config.toml
n_layer = 8
d_model = 768
n_kv_head = 8
vocab_size = 13948
norm = "layernorm"
tie_embeddings = true
init = "normal"
init_std_o = 0.0234
optimizer = "muon_variant"
beta1 = 0.95
lr_head = 0.00444
final_lr_fraction = 0.0
seq_len = 1024
Each number is 500 + 40 x the weight over its row's rms, rounded and kept within 0 to 999. Layers, rows and columns count from 0. Numbers have three digits each. The size before them is the row's rms in percent of the matrix's.

# o: layer 2 attention output (transposed), 768x768, rms 0.058, rows 233-287, columns 576-671
# v: layer 2 attention value, 768x768, rms 0.0717, rows 234-287, columns 576-671
# q: layer 2 attention query, 768x768, rms 0.0871, rows 288-302, columns 576-671
# k: layer 2 attention key, 768x768, rms 0.0796, rows 288-301, columns 576-671
o233 113:560506482529503508512481473510446499539501449484544477498417487460527554458452473448485461487483446532569525546558583529520484565496493410547525539506509499508579474532457452507483608476505530447496489528525547497507584532485508490490485628428514533496486503504453466512515434522529488490
v234 108:543452508488509512489513535464497470507490522511563504510497518483526530501487525527514512507406510581494503486475511536504525521534457517540491536512519501478530455491542495421429514491506509496593558488510418488545480422516518498492545455464558484479491442432498543542528499528581484596
o234 114:471491535469559473530457447483430552479532493545456491456521504568475500406423477452549523500557447478503465501524498495529461455496467448496529494479463541479452492459468562540532471550538522527441476493483512459504471480461475493524432520508497545466525516510576468389476506559481529487
v235 111:444488510471451498500482506487527494532506517437420472467524422478517456509475433515445489504466491493552507592504489540492490530493435488576507570454517487514510525479465485501427471496510457510507609629415535535521489478496442489552510469504467495473458513544504490493496451519492440470
o235 116:557511516538515488450513411474506452453498493465517535508549535489450572483513523518583513489518563492439511505479506459489504532501498577422489425453508505486496490491500561453540530528519541492534467503528469489512458490494478473441526504483575505511453443500467518486480444462491533568
v236 105:477529460534479464473496506523483465474468509495489499490493552472499565476459526531453512554467559443536481509492522563474521483475518481445542513525474463500500523482520537581494461486473485506504493531482424548524449455477504502550544531511499518504446599484511552494496472537446542509
o236 110:530479607460461411484532504435493502549521529482497526478494559443535455593506591509509516434548529542486490539482505467504416513539453542456453629468505538522549524539448479439532477555467531498574506519423537515529565506569529501469457504561498486526545452517544469463530520468452464496
v237 111:490516529526473477482557459523512524474493534541535598462469562467539535565457523483552497454556498583521498532456540478517504517532435431526550475474537509462412503422594550516481549478531532490500542498527507551445502497456487534468478505457514478461434548515469503518547460451450454509
o237 116:491556507547552511507506453516472513554481487507450470492497500588486467481515533521469499510518508503498485446499523521491519572541571599428454509565571512494498484498491467454572461490450462510491539479517477520503507506465563467477483503519529485486535467538541473531428560528521502441
v238 107:523496455511511474511500515507496489478517503475519578559499556526532523473442511529480470444528502523564483478466531528489541534530507523543519557512530450544505563478514536504498506517466465510479526476506527475475479517511450475510491532482501516502446484463545462495487458512496515466
o238 113:438457477465434516517505476518440554488528448532504476444466396535452537481532479591544547496450531537484572503545475464478561523470484475435494495471497551428548443455515478506538481404461507550457496533526480518511425527478527529512506516505526491468518556490562492426506444458486507488
v239 105:492417460488554494538499510487560425510438491520465449490448592555489475573469552516525562508483570453443508538542481533502468540491461552501442436509474422489487513565502507460473495490530508500503514519467521479467505534501418481534542540415590586524507455495489566484486504399534495435
o239 112:461542461442508487523466511542539455524540459513524538467545469460448475462505472517514544511563467574499511428468443489490476391515475526502557546513459498459481487588482462486506526458515491523460515454519394465456513483474554521455509472543498429516490496459487530523472520575444582518
v240 111:448537483594510445503428515560479475467538499531571474537523497579510542493490461453510524540483477512498530499500529486468449444549486462527527433543529498499519544509442508454476427514519608460507439518522445471465559495423486572487506494498577519517530476542586533460519555427563455506
o240 120:475553478499472558496508526482468473479522537478436467522562571487494501508567475553568476452510520527498513550435506520481542565483534609499484525535502506499463485531569562563525516488507461530480505485496515496517493432515531471459436546580473436514404554478418495507545487495471514526
v241 106:443528491538496493484496514489514515543485418532460468489456546562527452473438539509508497524508455492451451468544517485426529459517535495470501552513384516491507563484499507483479466529506524431489567549571514509492496495509533519455524514438520553485487468483540513480540501529455462469
o241 115:618516384454480534408502457547489516555490553486511529569501495525474585556573479542453500381470518477522492503428486520455446470437491522499463534420601511554488423497392475526522571503506479568523511495488485495449520526550513491503488509542457470462482448501468511466531510521532524560
v242 104:541480465450551519480486509517456470520533476501597528501541566460525482486529510513552547526556574497481544487549446462524469587478499437446472487476513525566547507518459496564477413565468537508478499478501478514512557461501590545483497534473474568486468574518558446493546511513390444516
o242 111:432556479497407551521483510503602501453561534469509525466488520513416477476515462505493485465511537474556496534460564504551487485388520437532515520525525554521458467470541485468505512461529416456536515557463536476482525514465513484512518456503513547559541426541423562509495500487505460453
v243 114:514445477421450478472485534464573492556510481533528545439466524474527498515500449543479510491557464434518479541480455533422441570492490595512479467529478462556512471415512550442457544451485526565422549487527477497438469477532437487484479460504450474455484553535522544587538424521505546443
o243 121:480473479431535481541466524547531498483574555447461469536464447453464558436497503493533478487501579502442550501489465508536640460519489493553508555457494645491540494563436464482497488492568488519515541485539472526511569534468424503529466513433590465527510551502523512520517542511428505520
v244 109:440567516514533457501503495501455466472544507457535463540442501492469430492436467538567483455556490508466492515548468556520513425511440530461400526526509498471519535515489526568421486541523554510495471511513497527492496496437549437499504477509459486499505549469474502535509536511497490569
o244 116:483491477470478505520568454509483605477464496504493462559563475465443542552411552573511520522468579434592469496518520531527534590457543440507513540565509509516479453556570472467530500484483443480486478524483529519385537461505459515457473487475525534507518479547544527502472481574435497461
v245 113:474459514528484541468560448488515459489576489476547530514455568506538419534512497560505486491488487500456511488575528494527472539503501451540544581409497479473489523505479556526498455488491540474488446457547471499478536472531527479576508458524473525441436497533457568507432479516518497414
o245 120:529445479434448468518487569487505444543428415483449465510489469464454499507523491459523525488509481473521512581580574459516541427481529518471484428515571483486574506544519463527496487505511502513514577540502489499528502532460501605425527504460508538570563503517448531499502502541424513520
v246 109:468504495476502465544520532481484485470493498543527459423535528515515524516488434556552544502455567547540519492512435571526499434466550495465466499533489491507398518496477480500583543537564492472501484470514447479536454491520511583463439458486497565474417480513480462444547468493544496508
o246 116:480459513559434542470502441566571472538542551545489477516518448488485466546526518406492573455554465529509469547462510447450444482456534458549541501517494525477474485482459496503478514488468522516556509475502506480565509520527425511431483478564482515468541511510508530559475479488489489472
v247 109:558508498488527482529463456541525511516536516515430451486533542513397581543477498460516518511539491539421506483500461465471483549495467503465477447458518530557495520514507528549387508483510462467517551511450529474467506546491521495536481579535537467489471537555481473442526510543486486504
o247 114:510537515455490468530478484440492470458468518486537531434531526451485486431464461481494458515477492532524558439426494591460522454485483449495474485520544526469531489572507460394596476492482597495475469498441485522484431485496496494480492490493570553543489458434531559544557502474494447480
v248 103:443537433509475470468546533478559532543460531498529490467509437473397394544482514481501544515514476512493503490524488537458476461507502464542495365503527493501538456533506550478422488523543491477512521463561483490504454506572422438463565551539459441466516553525493510503560547443500448459
o248 111:484458508488490536478483482517551498438506548470557515620565537531571515483521566501492472469489438468458497552466491526550479532536462498516503562519514524518464546557534502518551460409578499507519560548437484456503505480412441563490504462548533523562510498499612464537495449568478492520
v249 105:472566572544386589509524497425524523567506508511536453483549488504590502499564492543480453535513491500464476542519531522500544473466534555503575494485524528480471480484517445433498571528455438560566483531517491490539502426501502555470494508471484535478421502497509577467469453524469618535
o249 111:480494473538583467477467519586430537408482512497523505586483496507516489518486503444472515436510526515510478480508420546548570543548463479531487560515490476487482458542468549501552488522440521549424533431470514492573513459474537443479491464467520527494491537531457467537561575419549474485
v250 106:542469521516512494492516458440532479469513478572485466488604496504498494473549501542522494517469534510462548518530512449561538488534470492489509557526499546549527524538436569502490560525466401480433468545504429493532470530513448549522574552507422479561434524563506451511508515501508524539
o250 114:507507522561512439556450548506495515489546524532503528478506526538398511526476427483414570505515503541515467510508436534520525494469504449479536393551520487511487478463551490464442521498514575492486466496538473381500482453485508502519537447502507515511447472512495524465530456507421593504
v251 104:426473543487457495583440463440548533460490542466497448468441554525457556506507592463544456570533549463571490525522505508549488571483398549500442556516418540529551470568499514523444513447498523523515536444545431543476571531514493526503540513547548467517545515472405503523517518500551470456
o251 114:510495472494511442467469588502503435538527533514521472464557477531472395467500456482490456484438472540479507495414510510497573470484500449460623473450494518492484482446514530492548488476533464472451515518460508509540533478566444516396463507401495487491524476518537644523522489484529479520
v252 107:508502538461510548480490515460424529542492513568477565499504481548510468407489490516533477460427464569495559485515540503530478490500509590493498528525479465509510486541505501433456478487488473563535444519469504509517613487482567487530573518494493560475480500443463482503448482509430487472
o252 114:563481489575481488522560483528440546521480557566395508483498533527504547534462468509495476514495569476501426428555489507433492414566513497484515464483531512479497544517450467490554468511446474528512505525536541494537480491550516478510532467460445519481463485411534446520543546534498496542
v253 109:439499514508491477544550506505517483440444540529565534484527481453496479526452474495478569543534498547523506519548518533561468526465445659551550518531532559553555578476488515515512534556489548538560485550483533520447480495475474576490538531562519493566600518503494501522495563531533490553
o253 116:472528434512537471475525526501442486525442513515474436520467491511492473461488559537519451470528481534482507493464496532502517477505516447524391498495519451438506454567598394482554519412469478482426467495532490515511481470538590414482499529509480500502448535520460624515496478501478524469
v254 110:456524471503454478445544541518566562508481466490540438474543483458487469499415485474555491463505417467522549503502426394487497453535491494475547439494530512504509533496503427407485476475556524470623468462463475525520554445538569559495534516537528421435556493549538492488501507540506497486
o254 118:506456496518525528518547566538476553502455530507476574527463503442540475513477472497575503487498471529490544556495594498479466568530525483470535529566486462563443433498511538538504521481491508522441488460447525444524485541455489560453487505449540627541428516488409479527488471524471577519
v255 107:487506498490453484487517506526457517472489538547461441512479468542503504521480555507492517555492518499430531464487385474516505506536411481480456475485425480556531498448456497501456471473495509529484488541452544532477547509509497515530487533460570482465580523477508451461534504491491454510
o255 113:521508515532458531529478558502467457496494505469541495475500510440536507471536556450572528523512484516481470546466537451478552517544561534490528519435537463390472531538432496425526445430550452452488475476508495537523522469480481480476479490559454455496515533537491534616477490498509503512
v256 106:475536506502516463528562468517562440442474545453535544457509488535550536492459440526512487502455560460471557532409519506468450533508489454497402472494463482567502464539568456531509478503492605468432484513420561452522562501523525542539476421512435623597493467473515547462490491465530508497
o256 116:521458511460496510548445485423454492574484513478554433534523553487476516511501594447487497505532478446557523523561507526481577554532530515473525488469474495501530474461524508418514550482507430530615459546538401509555543480478540555470434504482511436468493475531515505475464533512534500520
v257 109:485488412485489479532525519457526489461460488453555511481487508553574516408532455495566484484504473466576456468463476513443570539417467465525411552446506514471500435482449487518505518535469534439456451532511449529473529438511415548436548476580474457512498437463471569465436467514452436540
o257 116:488467467493500517464485523433548473483415502605467580493514435458414532508429530530522498506426474562451576497541539503581477483543501492516584495520573444490523582561536501444458498496527485571556476541447458509480520563524502559562456545453546534594561512518500560478539449512533575434
v258 108:501499518461508543413517482488490506498545532512511497488480501506488444533474468499468501488517512551483514489449492513464490587572513477492485513473498458501552519494543565524501519448594465492476507395514499530461487495565536542473478465494516524569567534481541479502550503416449457443
o258 114:455450513503472447492461504398517512494503454435555485547555545539554510499486492495429408485513466432475513535538507493447540489540439474472512468479518521554472464509507515508530550558442455530508544467476500437439513463466514464539554492483445521455462532496423482519471466512577501541
v259 103:487488513526571449545559505529514561567455455510522429529475600485458538550479470516418515459509456583467514518511484533507460517417462443499514496538510519522483466465562493558482494575474564485431451529529552498516497523520503476545489507508562478485517486475467479478535486486530491537
o259 112:544559532480488520453528485512501408422467534524507497549460453491556432538406523470519517522461569447581518534510492400507467440513478497439446481556523435461514536535559555516532534496449522532487595452469498555477532492495557591485437497513501480482499490490535498551459532494518499460
v260 109:563547495561552494520444498473467559401495469538515480501431551485508458497554509480500462489570486586480428513504481512528530537509517552480520455485452402526547527516532442409531499572553537498441588486564528574457468531469466515540531478502503527498471595487514485523480498547505550555
o260 116:510431502452490457546544474470520483546552512457567501488521490464500551515473496515544461468465515524431535489450474545488575468439570415483479467474474576456507459541456554596551509499453459510544492521462514411489506469517560479479460515536577441481485504536466470505458484524533492471
v261 107:490521496544539476569483529439545474458542528451508415502512459572532515517525504547531541510509498494598465530496484525551509479458479454538485518433465523521566510414484494484504530533540540552501491497484532501471529559554457481428533405501513493495525513503493503479506522471534495488
o261 114:495527521548532575485523450475495476499454537483511558469525449502479521542538512574461525539511519466446548485446495467441471474498479594492541487534535473551425491559507546476516601446486515498509453503524479469474524441468503448477433528496474375443486540490476532522475531507446506518
v262 107:523493532483484471473536452506532515482595496537468557527498460501549501523506543526393480537489479446524476527494492482503457486463558492542526458402487477477480513533493449485491433417525468513538558445474580533505480457535556496509523514434566556526445462459493527499570495530504516480
o262 111:536531552526454530618491556490486433564527537492557468512493469453381496525532469479572457501493553474519482572530577502482539549487511446495534507530449418498504539457448473550522556512511525480498544530400473524508522492520500475510524492546476557452506490581591509545479503473459471535
v263 113:499498528503452469467503476537519477509527578466536553518511591497498456517434527451496462529476563470483490561543507528491479494568513499484574541464501483441525567524532491492502570455436503616489494462517454477538410461499532559567533508458451516458477557439581482448521521493605530478
o263 122:487507502540525509516439573480503511465486486540460436491454424523480521435473526490448553528521426555526530456427477525471447418460510483509451493503497509546519456532545506521516463569464526465540517506533503513432489515523437476480473495497452527462558462517468467453481523509473454503
v264 111:555474551467606469417498552498537540477484438524423480551509531504515471468459457498444503464463465482473464489578505503442484514482415528491535487528520437525489504489468482551472494562535514445509486491554465513563493579533504452529504532517491493483515529533525435444453501448486470505
o264 120:474541520454461508541476506502468473511525541554516512503529508441469466515485482476479519492481536484555546475487566449537541484496527486507494543509494509487552469577493524515530541493413491553486499549520505476498534435464460546499584447462488456490566488500500490514514474458490556492
v265 103:500519530538556534509534485495497551521457420524580447518496483529506515537566580520414503519618503490502485487538516579516482513510541575474463541568532532543596553511489448524477470433485576504457501467491523553534503448514483472506500499515484457501541506496530425513532517535447520434
o265 109:462445461509455478550531505590484474485572530520505462507577553483493482466500525477536540533458532482513465499533469438480476524507450464545455489450512508512481490493471494439488568547545406458504452532448550462533508505546455523484566529503573513588421486489491435450502561500524364497
v266 109:473447463474543524465486460488526459466518462559566555476509490558464486497532574479525552430510478438544479504537517478506608512501502515599486485486493486516509502483500454479470584508518438566563500511476499487474503478523482477443580491577444529460545501469471534474478435486476532503
o266 118:509443528502499482506478537487579519500489597529405463559477512422519443542474442489510516585469530556424529506527421497519451491530470513404492554443472511489533519490517538506528413519497558485418521516489483482537506517490515418527421482464528503542440530539530505530482463530548475431
v267 103:435452461514422419562501479501509545534517516478550477566502480496507494500471466480467603566529499454468531486472483529486401458517452411469495511466540514540498523456461525486463457532450436487578456481480493527546460496422483514476477532521550480501494458497520509547451540500495537544
o267 109:542510524532594556435460493552504421525477501443447469527568434519507569421506494518486405538435488592479540545500503521534510529464533568446597525557466406511535412544505429534423513518623503477482520500511485532475454430529474525529480484490506479470495508512530532509526472461450501493
v268 109:482457493488499583493470519499429496487487454508468472509503442534584477470522529523546434531515533513426565428505501502425509511557555496511449489519502441521470510549468490486543547477498538526551497413450412477487463514510511454478481540510497505587427470565502485531553463461556530518
o268 116:518466512456473460468536456514549562529558530451501511413536601496456562526559490505517528494453513564516467527566465480483442521538565513557543566511504467447444458535509498515471484439469535497460486598535543500484530510470438536521436515544527517505556511495456495479478470557502525483
v269 108:533504521479477378511459467493454546452378493455462485551492503502544463481485524507442493533514501498476559412503426473576430480418401542520498521439502499477487479531515420402541526532520542506577542538513567483527454504471488495511489483437545488499449561468497450487436524512492493408
o269 117:479523548626556523476507517533554467548544481519458556456487529569550498477436470467557552469510518516488452573451567486440507506523596493561550526470477462495524534547493532500447529473501481433507457484570450525479484536506467480433569415477465489590446456511546598456548491463501473615
v270 112:547459506437579491498551502591504418531494527564549540493606489502520426535478525499493412556475477479452520507529520563477497505532506425507550485511408481502501524504468488505516513493533509517496505484542504563540466461485554487502457423469500505482462485510498527570459484368557545490
o270 123:478449492523471554491480500440512532539521411426511480469431528444531515484529481473509500449527509558528513413472513459445425504436503502518475553429573489473532482540480434571470409542508531441492506569479427530475586529502468461469478492556504487494478568474514478500546513550478505500
v271 108:487496480535532456500536533457532548550479491469498532510505398451524516451489468614512498472572527503521571479492522460481492403531503524473522476518512431455551499478442490493567534511478465505551450536517564428563539552506463508490560504500570517487475499434487518543542511451522453504
o271 115:487442464505474511489495489547446496453560495488479418470468561518489532502503463504502397493477521507500441442515493530481518551519517474595462483474512480484526516493554502557462520513553583482508523529514413522519464505482549478516532504508494459500485448502556517524502443478502504541
v272 106:507542538493459571571536520500483531460565474417493492548497500507558458455452481433497453479531513491537539493487486481476494496502517562547536535491462506389571490484482533477553553560473514452490515500552542459508554518476498532490509541481492529539474532457447541460506528479507516532
o272 114:499435494580550467490465518528465417571544574524480508468465465486431504475493474556456523523479523494471438539498530536526538486373506489454562476524560487522580432520502475510493537478574553520455468458490532502474518512502543526466485484483470416504554546525524470549495523486498510439
v273 105:587398518459539466492464504513548477426467625489515446557534527484495456462465519447432471440527459476432479447566479471493446462487470483542445474512423527442436519424472495421463467450500500528483538505536558507443476501488507568451487521527521451497539512517491500532538509583541530474
o273 112:467506478576464503486500516440477475561433414512466538453486460462497555516534442543532481503470497526480549496446544521531482536544474452462527500510556510494521442507519495596485472515521421441553484516452494517468439428444506448531479525443526486522491527524465547540439374498462545540
v274 107:527495456470509520545546494527491505532481549466518527530523520443504478512513547514481463572521534448542421576532499491454448503451505497490497470484540445555550478550439558552520516494499463494457472522428515475520484553464517558462463483512519519533410434497516529518534483473579553528
o274 113:456612547520473472507477485456547469462519466503502554487450467589461518509524514495505496530418465525509543420558513514479500520498510462479464510531495477470477512423538433480453531429522496522472452535559412533506509487536518434524473525507475494442512571547508480561494485507443535475
v275 105:531576523461547468544512397459489415424495477573491518538537486509484517538510485499516541513493532471548504467466440510533434485522489485500545504481395462499574494545519465493488470512458471469457453503526533518441553480498445498466511529491620533485510561480559442432503452515506490449
o275 112:445525480562486515438472501529541570540565534431494434488553535466538558455412452517471508466492555515481526504504506466486487434487478560431527498630526578447448470500485505514411521439513554467529486411451469460533528558523524417484493483561436502489494499542515449559524484540462516585
v276 107:475511560575507524413511502461472555451520580520525547481449502530460391566520420527429468477536487399460571428578462578476415474450504491519492544494461505486509542511502508542408449499530511494544504521493508547493531588504512535443515532501486498465486426511486488478454527466538509513
o276 113:541483424508423510509501505501513501566438459481471483500499494401533537521498559481541545561466547530558491514478529409445529513504534538441477514491575455538582454568491511465581455504462474486492504543493566480566450403516469455472565491452490497481519506462467567478527536466478501429
v277 107:528407471469453509510491501458527515502534547512454531510495457468499523541519515418473428471428507459464559484581493555489581557530504509520528467495564478473492451518515547517508525505516546484520537487432521422471566469495461489490503472550531486496448497528574433588425565529493466532
o277 117:445556491451501461553541532537457533456502510448513518493452548557447482494494517561457525535511479489519432507503458500528429496566476490441507535501462464504502443444466430394476593534477521498481517511472504553436511573430514551536545487489490515470618556483507571437522449591531542463
v278 109:445506450544525419570455512541459481569451482461538503573460491455463457534535504532538483523465515462483499579560596479526395567444476432468550514482470460484500499534436477469518553582499455447522527484411511502493472484418555507470428489506509520469526488511472498460505487518538501544
o278 115:510505533446410572456512513512465515490544515508482533519542456521511493418501544572479476477573517532577534492465498489482509535503514537535478524505513477567474516425601524511540487442499557496550493465559477494492440523438488441568500546576484416421489438442505447525441501465486535500
v279 108:481558585556522458380454527409504513535475506542524504516474480555422520505532551478443505542506469462486498487578449469456592435478506477550540514492500498497464424547526523457527500482467510494421496505446546466520487503484463451471467457535468489476430561566491491500486517498527415509
o279 113:537401510535587467558533454577458479466493507484500470449493558494461458470473529525541527492523506432602505507504456533519434513529477539448494531506462462457424485504465502528526425504532438485501526507540490494503498473453493511465581544520499521605518429461484455546439434481435550489
v280 110:529486416464453453520413495525513488427498512551511488542533463473521422460453568566500482468469560543487441554511482487497495462574447480534494546498498497468572420497446447501533521520506503479418481485515558423557519477590466466520485505446437488530527560509488512492477498494450477474
o280 115:486566604473462505500496468471535503525497484538467515495517577490491597627498378472559497524531476495491539483465485534515541441457578513516533502531461553478457535530456507517556488518444509514618447486476509461421501459468515510529550426524530496485502522512482471472513499515485564563
v281 113:496507561548484443400505493526488498563610568490537531430482541450459529446498450465459524549531442506464469444484542533527537522459538535485468548534468513443546525440465514523533491551488409560516524503511546421517504490558450498505504476448524498499539557531450498586531488544449468494
o281 123:496525533460466515577425556400486520496426502442524446471487553499506509563516537507532546502477560434505509496552420516478464534488447511486585476463472513497497545560432474466478542509488561454502484488518532537511511514534523488449452524506503416514444501488542483441454464576496479479
v282 113:520448517536500433443515482499462554540485485449549459440491534495542535538462540534523533454499467442451505502517476491449516389551463517507464518552507453440580424570475534518432546496530520414515529552495472511416545403444478497516555500512520440483473534503453502475473528522497460479
o282 120:481483527513567542475519482481461478511493487543452567586452567504431499472502476448484538496524463458459478542528489526518526515520495519461506527488518488502465517460542497472566518510481494544490491451515461546561458448497490462487451416482451454488509471531552504581538479591435519506
v283 108:530563519557466501524579481483490460510481429448484472554492507526567555532426522416507526521554547538438505603574482526425489518530604526438448503449462514533501540506439439528498479421416428500445575524509494496510554557500552438523480553488456548494506521567507472493515555515422560488
o283 117:474465480444469535513524500466512473429482574594475452478480483455449536541524498560465452468462511457617480469559482504522473489463505461493520442530517473445512485488523531501432606542507519475535464602529554478450460523518446546503510499533520523495450469486524535548457499443514492449
v284 108:491445475511481526490565534569481483562466461513526469482495495478497506427495485507524454526471524582545533502516461429527533476542467553439460531509577494531549507414530427540598449519422581460543452493445557470515483458524484529481448471533483536507504501459494489493524514515478463478
o284 115:524542514477516600524425486505529566457468489545501550523501444542519514504469544462588487472502449479446531502502508530500483549490529479456437488517529479481544519550463552521514531494518438494488426510510482516469498507491503484525537491551495505453545560503468450448494493497514427528
v285 107:411531499526571474595515480459458474568492490477534483522506420534487508516486468503528530506473546549502428524472472456490507540418486461485489454490498498483462463466497492470460509521449595545454529474495495502548473434516492462530513488507545410540460507524531446466531469566492458479
o285 115:421492486455487576461529453534545523424471589481453498492492596472472400520465460526450479473510483501564503415571523518535465582528562496517555594531462489447506508558463441570545461507498461517537531508534432515446540519534476473428498551535511589487597440522554482548445486461543552485
v286 103:474529490498568517514532509374504501572583517486481487482513459440459477534603428477418462439498500578496483473574493536478579514448485535560585485599510477521496431467490496463516459538448460530525511510467513527485455587542474456532511491526478411491566528502459494480524536480555500534
o286 111:532480528457507554517513488535439510473475532520473466481522501455510517453478525556518532534522456474466494555491454444516431488547404483490420517442499464469506455476504464499490596563535468479460412447460479453463483434437564472431532482548470498521427508478549560481455474550553530460
v287 108:491481473402549449480478510523405505487550472441491516558552504446467531545536456535538447418476530484449528492461544536545491523530474540483481488442543507458532435571506507510471515474526514527516459570535479527575520518478504519447497565546483489456569496542434493551491494521464517568
o287 115:497496494505511500489475492486506473502493523592534506509512469562527455462412530504461512483463508522469438518501485484533509460555505495540521490534352539508502545456504532544487503505471480531466557479498494537468512424482506468479423516534512460520469522415508506497551526495559518494
q288 094:463526520510467436493503504479515567498526448520554429504478548525522541497490432476543497488528532581490517465500540582466544442418526479466513464461480456482523467435496527529471526552462487471496453516589481538459505451511566505500551528473549469449526573456433460530398514466503524548
k288 095:403498520488522488528447550428410519492504448488604549538452503460610389562517526491476508523440495436525530510612514438549454473521549509447496431452512540467530439533513530448517480495510457540565490467564485472476513530478523462453520512458459547490525549514597530484553481450486561425
q289 105:506513507505511423468537458555451542529503498438483465516455506470527498494474508467520433581448601484487507491539486498550485556503552527559493518419501480492590433445549469488471532505561482490484519535443533563513472534514468474538503458500452533498488506453563508488495557491490510475
k289 103:455530503534448558573508537559548535532560500425518547456502478542494557504523495516511506481507428483507489546545441467454579447472391514482551531482523479482508592541581489520529531512484492470505461433481467492460554503473543537490523426456546487418442513508463568521471500517520466539
q290 096:472520438518472480572474534427446524434468501490512558450470542498470559465484462582511432450470484528515424504498487485389539438504508462481525502497501519490520519457483483553529496494496540532519516489503462521518471488546474563519491462478595486507456473484458513560560472473516487441
k290 098:475486495467502509449487536508467471499490403592546478506417503500496450541501484417532467453527514555387513521450522564495525545444475556495399524483469465504395517575500487448523455554495439475553525474495559547506517541398520494468512566445487482482559495588491489574566482501494548507
q291 095:550449500511557470496458565497509544463482455541473529457480500485515525512491575538514502466495543526518457504532530466470528491504462562504457564451477457506473476534494507423474470494462500467481484512516483498528575486471500523526467495470532497456470493514430554528471504466535480492
k291 095:464521540459479516477552485399462470442564495501523514463444435433473569450529519475469506522449537478423543481571486533444556520450508523524523497512476477548481533518493478546451510459544442510512524533532536530540508529405442551445520552485523479417535498572538483530470495545603517542
q292 097:413545535476523474488518526473441520534560528491485523494505488512455485563542558516464501459540527603568568511550474502553562445526459499447480543503557502516488523499533480566564449452557524562496443476485441528463573456511535479472488519516447492481561422474528487533488522543514507501
k292 099:535410456542526452502422517585554447466520500497480473543492451531495439521509531487474528477533533524523543549377479464450467514461510595461529460517515488483517420518503438492593504490576473528504503537516493495496546495476477430480491511528454582531489553472470465487476514591438462499
q293 103:578517522415517421504496502517514457534494521455492516496465513450503488474503548480474501533380519507407531403510498528465510501462454509443561565482500465535501555584566439482539485515528533557523531521471594497450461567398530524490532520533510506488432503424495526484522513453505528365
k293 103:464464476497539505541548476487499423526518557490456567459490405508436495607466530463558499497542484497501539473501429462488508572505531528512455545491462441494592468435523535485489477443544520532477545420549526535448508542519493510532509496493510563526488530534423554458489454504515415493
q294 093:491517435498537533448490490536462606520515489469546477442465502515481430541510489466532463454529453571478415520541443576516480542462506550476529520530459466538522442583528466507486553482438551549525438522475501536505484479508455458499568425458559502498524483512519526518497583422467600462
k294 096:472496479477470427577482488522489454552547442507540486443535468481526526499517515498517431508453497521574583468472541484460627498516502486472451513437494499469496486501555537472547433512547488414517510439591490532501518509504492503426544442524469562499477495479501456534562427503526510499
q295 100:473445513521483554501407492460501458516431503519474491488464512534460501400504596503524495526516520508417444537516486549511452436482522437506496477493516555490509473490482492476496524505563487497510527534482442478411446485502454516475466495378481479544551541492473505470499501457428579482
k295 098:588520451462513539504537547592629410537533549486452520508517574564537536535535521550479432536488432526465444481490522489472477536511471566493520481475459445486538510415537548504532461563463499560507466455467472512489556490517534500567524533520431528448529522504548478551567480515519401488
q296 093:506461518537552474454505528558477431484488506488445488472542489466504483450449525530505433516441472456538494472525511543473478514546460534495503504450565504572463484465507477465470567468440532491545524470510505481481517533472498476511546462464524490517526525477505527484547517458543517535
k296 094:531526474490503566541452579471511524470522556474426452489476466475499479477513504381444499510505468556468490498510483514481542505473521585491504504536437443514511563480520517523487555494482490507525477443522476562517499497486513570486483452475449460489497535425480494507471528462489467515
q297 102:527503516487495461473479472449462477526421536515444494466501563489487493488498506560506468570481479478439499424501481558504490491463464483477578560527539579418482489503560486523565465531560532497525482571516504460497460514519520524479582465494504493493578499497473470479428522507441528506
k297 104:497497483426498541566514477571505549539468513417472502514545546493471541538544515500449447501527528525504513464536489547532503516514502566490478493497478543562520563534478515477451524464489496542493511478523447465531485557530506533534477458586512468530519510501636559528458470560521537548
q298 106:492598548475502498486543491453440559488495478497406403469515513479472452443477478455475494493461584586474551508502499538481476503477500436460515508423489401500515484519476467515544592481483478528546451494481476585468485520488505555484627468506512520431452522544531511455520487397458507440
k298 108:485526451524519501555453519465496460447471609532501534542510459488445517573490543525508442473452442518494484438491502444475528531478518580464492550572492564543523452485531489441564517490459612505443537440511610541435514532471537518467497418555521429458418505506552561502450495522564499484
q299 099:509544548458480435491456584485552469463552488527532500452492536509532530500553480509534480475479517519496474521519504507576545547568522477411489459506501428521451455463472442452467475549482539455545547413476580446479513530530498492518428471452501520509492464533465499570560480462481567478
k299 100:515497479557551589463518512481512495599485551565543507520497416483455469438491517554563483433518516468462467478517486506513516501466502493563484555476458439442557499392456479493423562481498564458501451544537530523518503509479469502540475422485522537570527498474564555479520495472484435431
q300 097:488532504481517539499553432494486488501511487475562517535547540524486463448496494472473506493510480472537531474541454465499537526502515465471483499566527494457523475501491479467514532582450501510530530514445524486492528510507566479554488517572540499457425542475470470561543479575461578532
k300 098:576455528483538497491520393568446536525483497452564498481487468489527482454525524481528442489578521530548502467485491493465494498531533505499406431489591531506495419439548538476450495546539499490470400506538417489452517401471527481500549483478492466560489532443530455502478484447467496445
q301 098:443461495518522571431442474481437528420489502457479496500481535512511503539497512483508518524521478452536534463479473496483458484410550507526470502513446537496512536453547490487526494503488519508530531542544478510547462490509465448471540549492462524497489498469440482483493529514506484495
k301 098:460518497514515544500574475534472469540508490503443424534507456518534472453481443452498561493469402450487551477508439488502490462519529510548481459510441445515537516502515553525525522577487459455480476460468523465477490497559506439551489554526490510533495572480483466498525556429463494511
q302 104:569516528534496501501449492475487572424473424415496553483559515501493541497463491473401472571520529525510534408523563544495503555540525495521521467428484490509469539428507548485516483519491554522518434471528519436483511452535492480509458586484513548528527543547493440423481544500500532515